config = dict(
    num_hidden_layers=10,
    hidden_size=576,
    num_attention_heads=14,
    num_key_value_heads=14,
    head_dim=64,
    intermediate_size=896,
    vocab_size=32768,
    hidden_act='swiglu',
    norm='rmsnorm',
    norm_place='pre',
    norm_eps=1e-06,
    positions='rope',
    rope_theta=10000.0,
    rope_fraction=0.75,
    qk_norm=False,
    attn_scale=0.125,
    bias='none',
    tie_word_embeddings=False,
    parallel_block=False,
    init='uniform',
    init_std_qkv=0.0195,
    init_std_o=0.0156,
    init_std_up=0.0195,
    init_std_down=0.0,
    optimizer='soap_variant',
    learning_rate=0.00262,
    beta1=0.95,
    beta2=0.98,
    weight_decay=0.14,
    lr_head=0.00438,
    max_grad_norm=1.0,
    warmup_steps=200,
    schedule='wsd',
    decay_fraction=0.57,
    decay_shape='pow',
    final_lr_fraction=0.0,
    batch_tokens=131072,
    max_seq_len=512,
    doc_mask=False,
    train_tokens=440000000,
    max_steps=3357,
    dataset='wikipedia_en',
)
Each number is 128 + 32 x the weight over its row's rms, rounded and kept within 0 to 255. Layers, rows and columns count from 0. Numbers have three digits each. The size before them is the row's rms in percent of the matrix's.

# layer 6 MLP gate, 896x576, rms 0.0864, rows 658-691, columns 192-255
097:126106130208111108160128125116138117093114115184166089125127135110219119147120115127172152176166158149089177140102121143161131138145170101159112103125098073151164129207144159201066115107156114
101:167146167147101085134066142171094157139081140140091129104159121255150116110119123167087157090127120139122182147124178106152136116146150155153181044070116149153139109101153126098154136125134175
100:126182125098069155116144134105082150111149141112112133171166096115135101122107152134075150134162149135165141114131033117138134078144145089114122188095125148149122124172182125163144106111152139
098:103095115136151113067105121172113131149193103120130166148070071124145065132116113138153104126087093185115131125092148115146182101080139131113108122148125124170126167119163110109182158070114099
094:105145125147152117167090163196093146173174133137140181117142098125107160138146127166103136089113134156185131088137142090093174113091112146139157135139084159195127117162076155133168147109147111
104:088154068124152114143172077124099174072143164098068114130112133097091104104126130144125148064076097105131174134138116156095144189117062170149167111124107102139066097136105112114144118192171108
097:119172130075125107092131092182084184115112125123110112141120146108139118170144103091144137140127064223180083121096056141146166139133039184142118147134105104118186075137090174096117109119149120
107:101134172211090076102141066087118070090172085195149125146159152132158172104123131168107123123110183164154086130140088115098134131147168183147185101132149124135102131089130102135134125120114162
105:089200090164134102124156120158076115114162131099164134173144128127128158177070149110136131097131132103159112149175103139153127162174088111126168134143092110105123111131166082130108159155106020
107:123156108149135166103117130129115069069100155099136136050151116079134150157119087108078041090186112170131067155066142098130107107126099156134162163148118108109089113157120145153125142105116144
097:187128119161113170114126117146120196125096098130108117131094181086115116122181158099123164122142088120124195117155152131093074131186091178102117164195136168111104102127109144129103082134168124
105:084112133146145120120113135121157111074106108158125147132113155102111115127140133059126122085129144137138114176159152137160127099154093114154139109154135095168108138172148129085169125096177164
090:146101157113086175129191083128134140069106154152106137134131132150153115159089166109079139202145065070166136115110113107132147100146123141118130094113142127171126196088172065173138085120155142
101:075139132150177157087149141120170088172127111112149114142135114094106097100111181075099157182139123125144136097144097107140173154088087143103131121138082162141115159083100099144128109151133122
100:127128083142170100075154115117136135152098131159140102095043174129126104182154143178108136103113040159126098118106126125119083126073116178080167158102152129117141129151161085131113158089130118
094:149099114116119214124079113148097164196183178121127098137098096101082110116132144138161102097140156119140071128118149117118123114138101093136109090112152116103128173107128181162130153129078145
095:089153136123097076133148098152111127156098151067160155144150155106151102132133199126184145063062152122129147096109167078175113126109072118150146113142115190115114165104145147182110112114104096
101:082114108135131204117160067115131138136136115112181114159200131109104120157111112130064092143103108150178140140193182135118133145220122103162146159175141152214154117130102178073178185112100160
100:141141146078146156123115106109159165056136140037167113127095151178149192174128010073154084128183128148130097101110142102180108189168160170115152150028086097127117100140074075148129141126133084
110:179139121118115166104103121098090177158128141134128116129138103158143181043125107151092085115151101082083119130121114191099139155112125115134148088129107118114069126120145060154147156096125143
103:094140129217159139170113168143161164151097070160092139080142093136062126114101121157074095131154105192154133098132108094112117093098166132151139092114129103185088147081104126133132159139094168
092:154167149173201160100185176161130184182076089167159095197118137102135094125146129108168142102093127096124086037102132119120141127108126083061114129145102098201174080182147100143126125141124148
109:174190110135152159104152142114134149174161104150132148111167182107134095158106159154095069109138098166172095104166145142048123144154118120161105116139124117151113044133116104140099127137111095
090:128144161210132147178138121083121094135118132175093121102092160108099176124141140145087163162147104101114182116086116215120116096149160043165161181142142127168178119125098155095130206192133110
097:178154150101116132168134143071015135132133106135147146176115111128153109120144132154185161111125172181150101120089212080163095126181077137075153183142157126160074094146071139197122108097156089
100:129078101132145179169108183174139114180128166073153187111092142162113160108157142102108136134161114095053130096189132097141116146140089136144151088109137107116097113147150153125111133107078119
097:109117175176081133140113166031094099124152163107152113057098116115088124126134150117149201065134099171115126119096115120147135113128102063106128107086112103117114133140166128134101077092119097
099:127119097110053136132115144124131136103122099116124098110134080143081189125193119179137119118094147159183138069128147123155115159105059174206134119149126141120108113142161122150162099076136144
096:137126110096105129195128163195115195172107110154099103114164135136103109057037114142131091124122121101156107119126110128150101185126129176089112112162151152103153107115096123122138086085128200
102:105097172162117201066113122130113108117172141100166094102090213182080155135043131111142107102125132129168144072155135139130167146172106108150159135163189104132155161116107084125145153139080165
095:087166111129118073177114081162154097103100130142112196114107074127119133134158109096119133161159126109121079123130148102154069140087096161165140074102107158133100110143147171128134176147121132
114:114099160131077134103132109060111107230147136143151171074102212134094106115084059088108068125119200154142143071087083140147143156101100107118079090086098159122057115132165120123095189189203145
103:090173101144187150094132113110149181114148135108134170106052105129145151123146103151104094201105138084069144100102074187100116188072126148096102101095112138097129156078122155133122137068079136
097:114124136145125104108131148072136125121117146144110132136111157152065175084160105071154143160094111154078152130121184114225116112137100107153111119082141131142146148182172133101154104127099120
# layer 6 MLP up, 896x576, rms 0.089, rows 658-690, columns 192-255
093:156138159169102158130139116149167138103196144103141132113107104142089154124167156094154107149118142122142138137186093132095105113143128126127079123189177152130123150134099118167147113090144114
096:122059167126098080079137141154146104105109139155127160174134135150168170126137150102169100084102188060090094153154198180147143146071134110110121094103116155098121103106123071109128137187158111
106:190138122137033143199077176172101171103151116117108166147122099132127130095140171108128119068167154117140142212094069150149123062153088147173084105156097160162125106128157071115146077147133161
099:094065162072135108121173118165102098122100127124097201102157048096152102178069162092167137138107097128125148115077138162087142132110099104120141150155132159119161062164088146126175167127148138
093:201176092087154203102135105142172156141137103052095051137109180100160080092113123109152145139164142143193159211127124121137084141103097114096155150129113081091186113085123123114141149120130085
095:178137146162148055193131147146111105111124192119158131145127043131182144149161187149089173123109132095103130166078177089118111141147179135179166189096182148117075206075161143078118157118076138
094:151079086103144109099153111132150126114145125102086119152125141112099159104162152088102124152201093124155222083126117038109099174107118160070076115120137113146149075159156119105143157090095168
110:080133166147206159112164077093140124093218090151099112111127097096128137075139133123174122106190134134153122177079118144170124110118084129121174069157116090134155081138136160094097095109111154
106:104158162052119167105140144115092082129151084120087140067137142196158081111103115182122106124110146071101121129083135147170152170083174092167158149120141147091115039048138167120120057082082136
099:144132146139134132150169084131056129075138186099090144110178120106140190136163091137140048126157188093133094160211077126161116119046076153129090113130170189118093168143130067071155161070055124
091:161138136093139181129125149098134125125147176113137112158113082087142113124159103108070189078164054118123122154181166159095072117125103078093132095178098088190052142095087128140112097120106082
106:136115097136148174108164123193130060132167100112131146096175105100140121141071123142103160167138209115165069141112140110110105114166164162161143146119065134072121069109121113159132070178179117
100:113158117152106107112155148195115186114184205161063154095150115156117089105088144203116134131105104138131136164110105126172071135169127128138162105121162116102089149101136095086126113122178104
097:152156145125147102159066096117134107178138184136171110103158144122145235122125103088167123140145112148115105125131136143111123145135128153140202165121082056093161085092113158108143075116136159
104:147111120136151105161142133200188150147150071083091156149130118123117119100114171146123150135074154098150113142106127095102102113107105050167143144171100092154124143106077128107166179097110139
091:142124190134149117170181168108137098114155095065133156167182164141119135093102052083103135098154114148178218104125105113153100086097107149111136074182069155115122040172072126168159109104125112
097:060103177110171117111162129079154091173153170104119099134173182122069161204146143162152107080137121161133082141123159119095189084028075159085089099174159092155165106173147100129101105150124176
098:135126113093126139151120103135174096063116160129156182079218150161098158086136101137114129124131160157172161156169112126114175140092059127147131123161133108175126100123076120108123150121123159
098:131074031136113127177145113076146159090130161166163088077166197141107216150145076161119153164147127133125167111141121184132154129113092156151101135119129108132100122110167128115118177179134109
102:163152125151184120108142160172145135162118114101090145126118106091141083170148138049107158108148121094073192128162140124116133145129099134117084113129112175151161133111125118156121124138042100
103:123120099115113131120111128169080088121177139125188122153134057083154079095148172161111103113129140109103120141149082101140172152154167161106135166108112178126115144121126089113039168164106155
095:143057190114135145122147192197131126101112128166148137136123081077155160127130184148170114148082122111130162155087164125150123124130117075092142081138135073111154086126122123119123108162076136
109:092152109154150121116136164164098114123134073144133087131148163135118088137196127118104066089110092183077078098163179082122141103202163124161147185152158180129116065107127127110113146112130155
088:117142114179180136139073051162136128121085110060132155128085127136094148108121141134079156136151120097133163146101104129161129164169106111148240177099137078117061149136197136129107137153163072
102:131166100134152125143156059116069092123100098078116139116169147193052148118168163100100174085151085142136153174127155096156114063192141113124156175144141141089110193104183115111115120085167120
096:128189156149146108110129118108105137116112140117109133115124116132129152151143090137183098095108114126159131150124072139153124109145187180128158140177147130120170171122149095146127055126180100
086:071098182168170130116165143152090135145150170091166175141075136116117059084100139121127102119151069133114079129068199074180153109130122165193154148108120081163103130106111116108157145140102160
101:207091099123129047061241085088098100161181119129111114108169147151106139125162112160153122121113097126083107184148172068113160158140153142112107091145120108168222111128125140139131208102085158
101:131105146150139122156112105110145088188117098075118139143107139134083089191057097091114094140105088077125071101145182127175089109107107096106149148191142153156115120135152196099087157132081152
101:067135201128122101126139074123131096108126163117149085121066188186092103051118125162125130142126154123147118077100150125143140143107116139118113137120067123184086123126122120128139110135144117
103:076089090157129127143167155053116102172121177152138183089130144154171154164142090128137103148115160122169142130122139134105109163108102129136083136220163099130133214095097121126085221122080147
119:164107097220083124066109160102122157142135055129140126049133098091144120084135119128119146062089147112147111083107101158115165173055092139128081115143130145136133132125146082139065152153198133
100:158173087162138104166080116161176158090123155118129197114109042104148112117104114161156089159129136155146185140187100160143154146150145121131151155130094129109143098081167183143083160132135124
# layer 6 MLP down (transposed), 896x576, rms 0.0862, rows 658-690, columns 192-255
099:122155094184161153139081132132178075184135159134174090120115118090116121151182147098166136173142095127085149161141181161110133139120152098151109085121112189135128119065113144183141106147124088
101:094118164123117158147106102101131155115105200151147139148056177133173175119139146083137096078204120138130161104137184117127121144131149093146077156161154151095196134157113131066143088155146143
102:159148108130141098181128175137148132094161104138123176175139072186184136143116110114137158147183123110163134097134143169099151156143142152067145161100099138136140168142104084144142155125125170
096:144165115120075204188139126127153151105117170104129087133156231161075155125144099149098135122144168110129101161157119170142106140146086153095156115122123171126099108112121155143115084191111155
098:217137170157121146106158096168196145127090078122120099122136083163158147095110168142172128138136063122145080151153087200139054131130185084176154154160134146093156104123091103199159130143089114
101:093180099099091133056130183171152156193086131122122114070157092111185103102181126123122138099126066138136096138095127148127103130129148168132127072076081102082116139103126135154120104134113157
099:065188154105105144151091152109084105073102149116105134102137143179161180087151094132124147133122117146138150077152147145112155079196096108162176130152104155147098182126147059129114119121161116
101:103125207129090132065148071084123113080167144112145115132153162110126140113157124163116118135122079129075099095135162115145098094156128194148093077074133108163161101147151089097124169084152055
103:101137132106132129135128098129112130140130099153108128093177128137116119139143061148162142133180173078151119124117093132124099147118143114224140122148110100126114146146111158122151097131113118
100:098141144181128058172215083110116149149117121163115161122135095119084087114129139058124083139125071104189137176109124169122136149117093144096097159083112196145117187161105134056085131103153170
099:138041094183122122173112146094174130125170120148116148202086132137143084082129139044095115084123078136141072138132126070104118243156129139129110111171128084123134165153179153151106154178118116
101:135129154168133078108109118123094077116145163094110100159138153143189071166171144163154126070145167175121137149094106148143123066103119130118165119127123135141192145163131116165166133097126124
101:105144141136112082091130178096084101147114164153053156083169108119209112141122151170098051134184130132138085115104091132131160167142101117136136115090073064178135190044170108120122084122111116
097:190098106183059126158131081150112110180104128121177139074119138128113110149215096104146115085067140166149171133151146126091149119137105150167151150135110159111148140169095156090142082117158165
101:196149050132167157115113150182134115166156121092115136115141092125128142121124135133099165211142094147147057129097160179092163118098093124122157155125084118120138163147118114118178146173117090
100:167129137089163146134116138225122137130114127153137170146081121150111187132157164091150133138201149148089120128129095117170147126130129108141109134117211188149186130109147098125097124148093129
100:142112130130075173147115155142113076141130115165110082143119105168086152209127131157112098059099138140131113150078185117099133068140129131134068098135110129100128123110095110154094130104108147
101:122169213123171127146183073093120077106147122111100138170152121148131165154095107176114113190100156119119129140111149094050163084182105132152126123088133144130108118145086108093159119093118129
100:077123138189057178097124134119110114146137128149073118124112077102139081018119145168102130138106143127128137142150134200161136114097113174155111119163165140150158162120171111140107141158096098
102:150151143156101131088170153148131146138093151139173078142155101083147091101140112157072129139159131114182152127160109103114105181102080121083142135060163111074146135047120117134073063121123113
100:062104166155105139112086123123107158156192171100183113094188120151158127155128120161085103133128106122106077189124084107141070114112083223160158089108155108168173091094137064199138141074126158
099:103121117122116112154171077157135156123133142125168194102140154153139126116162134101135112176114093077127090120131123105076118154118139116145178121130097100063182148088094131102127089173068141
102:141193121104117150120012164102164125142155125134095182144130138137173085105171107125141084086152063140178168069149168112098172083100174153091133107169137014114113099134133160145100132124140125
096:114151130161126166168167085102172055143113134167106089119147138117153127139102089133140091136151119151102153116143118153128145121062184104115150157059132121151148071114080064107183082156119171
107:120127114126154138105106164105129156138138136143113136140135122172129151110098153182124129135136134091118114131121173149136114143172172141120143157155114135123149113133188083122115168123168181
099:104096137117174122159168107114135159146124125180166149171116076078126106140126119172111138111115155166130112181160187163101156126138122121080121103147135077108188121161175145158105103161185107
094:143127136155092144041051178150169169079193122095163136149157161100123100162144178117139135088158102168134157163111115139156058154178149091134128128108051151166140121158127082128113103148121125
101:098120156177108109152161084099146090171180167117216147146125162125141129122149125140168096166159105133118096164113136152183141121119115160125144113136118107152118103122156143098132103085140131
101:130137158145133126154120107113154113131104071083158113158135170126100082162096090187161116118141202107140099153172096119073124187151156149143144172157146149153128122105113152096143089102135060
100:170113183113069166162175162152142101178170119168175111138149179106098115132156104129113069118116170144085122099120124184137070159127126132180100179173140149091132082105093106132173139169139110
101:079118096080145183124146102078068104092092119082130119069111106117128172150089133049113110145089145075107152102165107164072197161129102121081059144142119151127140135117059061103159091166164085
109:156089154117138093156125095184118150113186114154108105079110053140115093117103137112146090116108193159094148178136111188095144121130098132158103140156123172157088117143108117112146100189107141
104:147112165108102127138092047125134067154126125118142151184116101105145140112063116127125119159146109137127106097100171093079156180106107149129147116111109150098120068129121104169189135101114144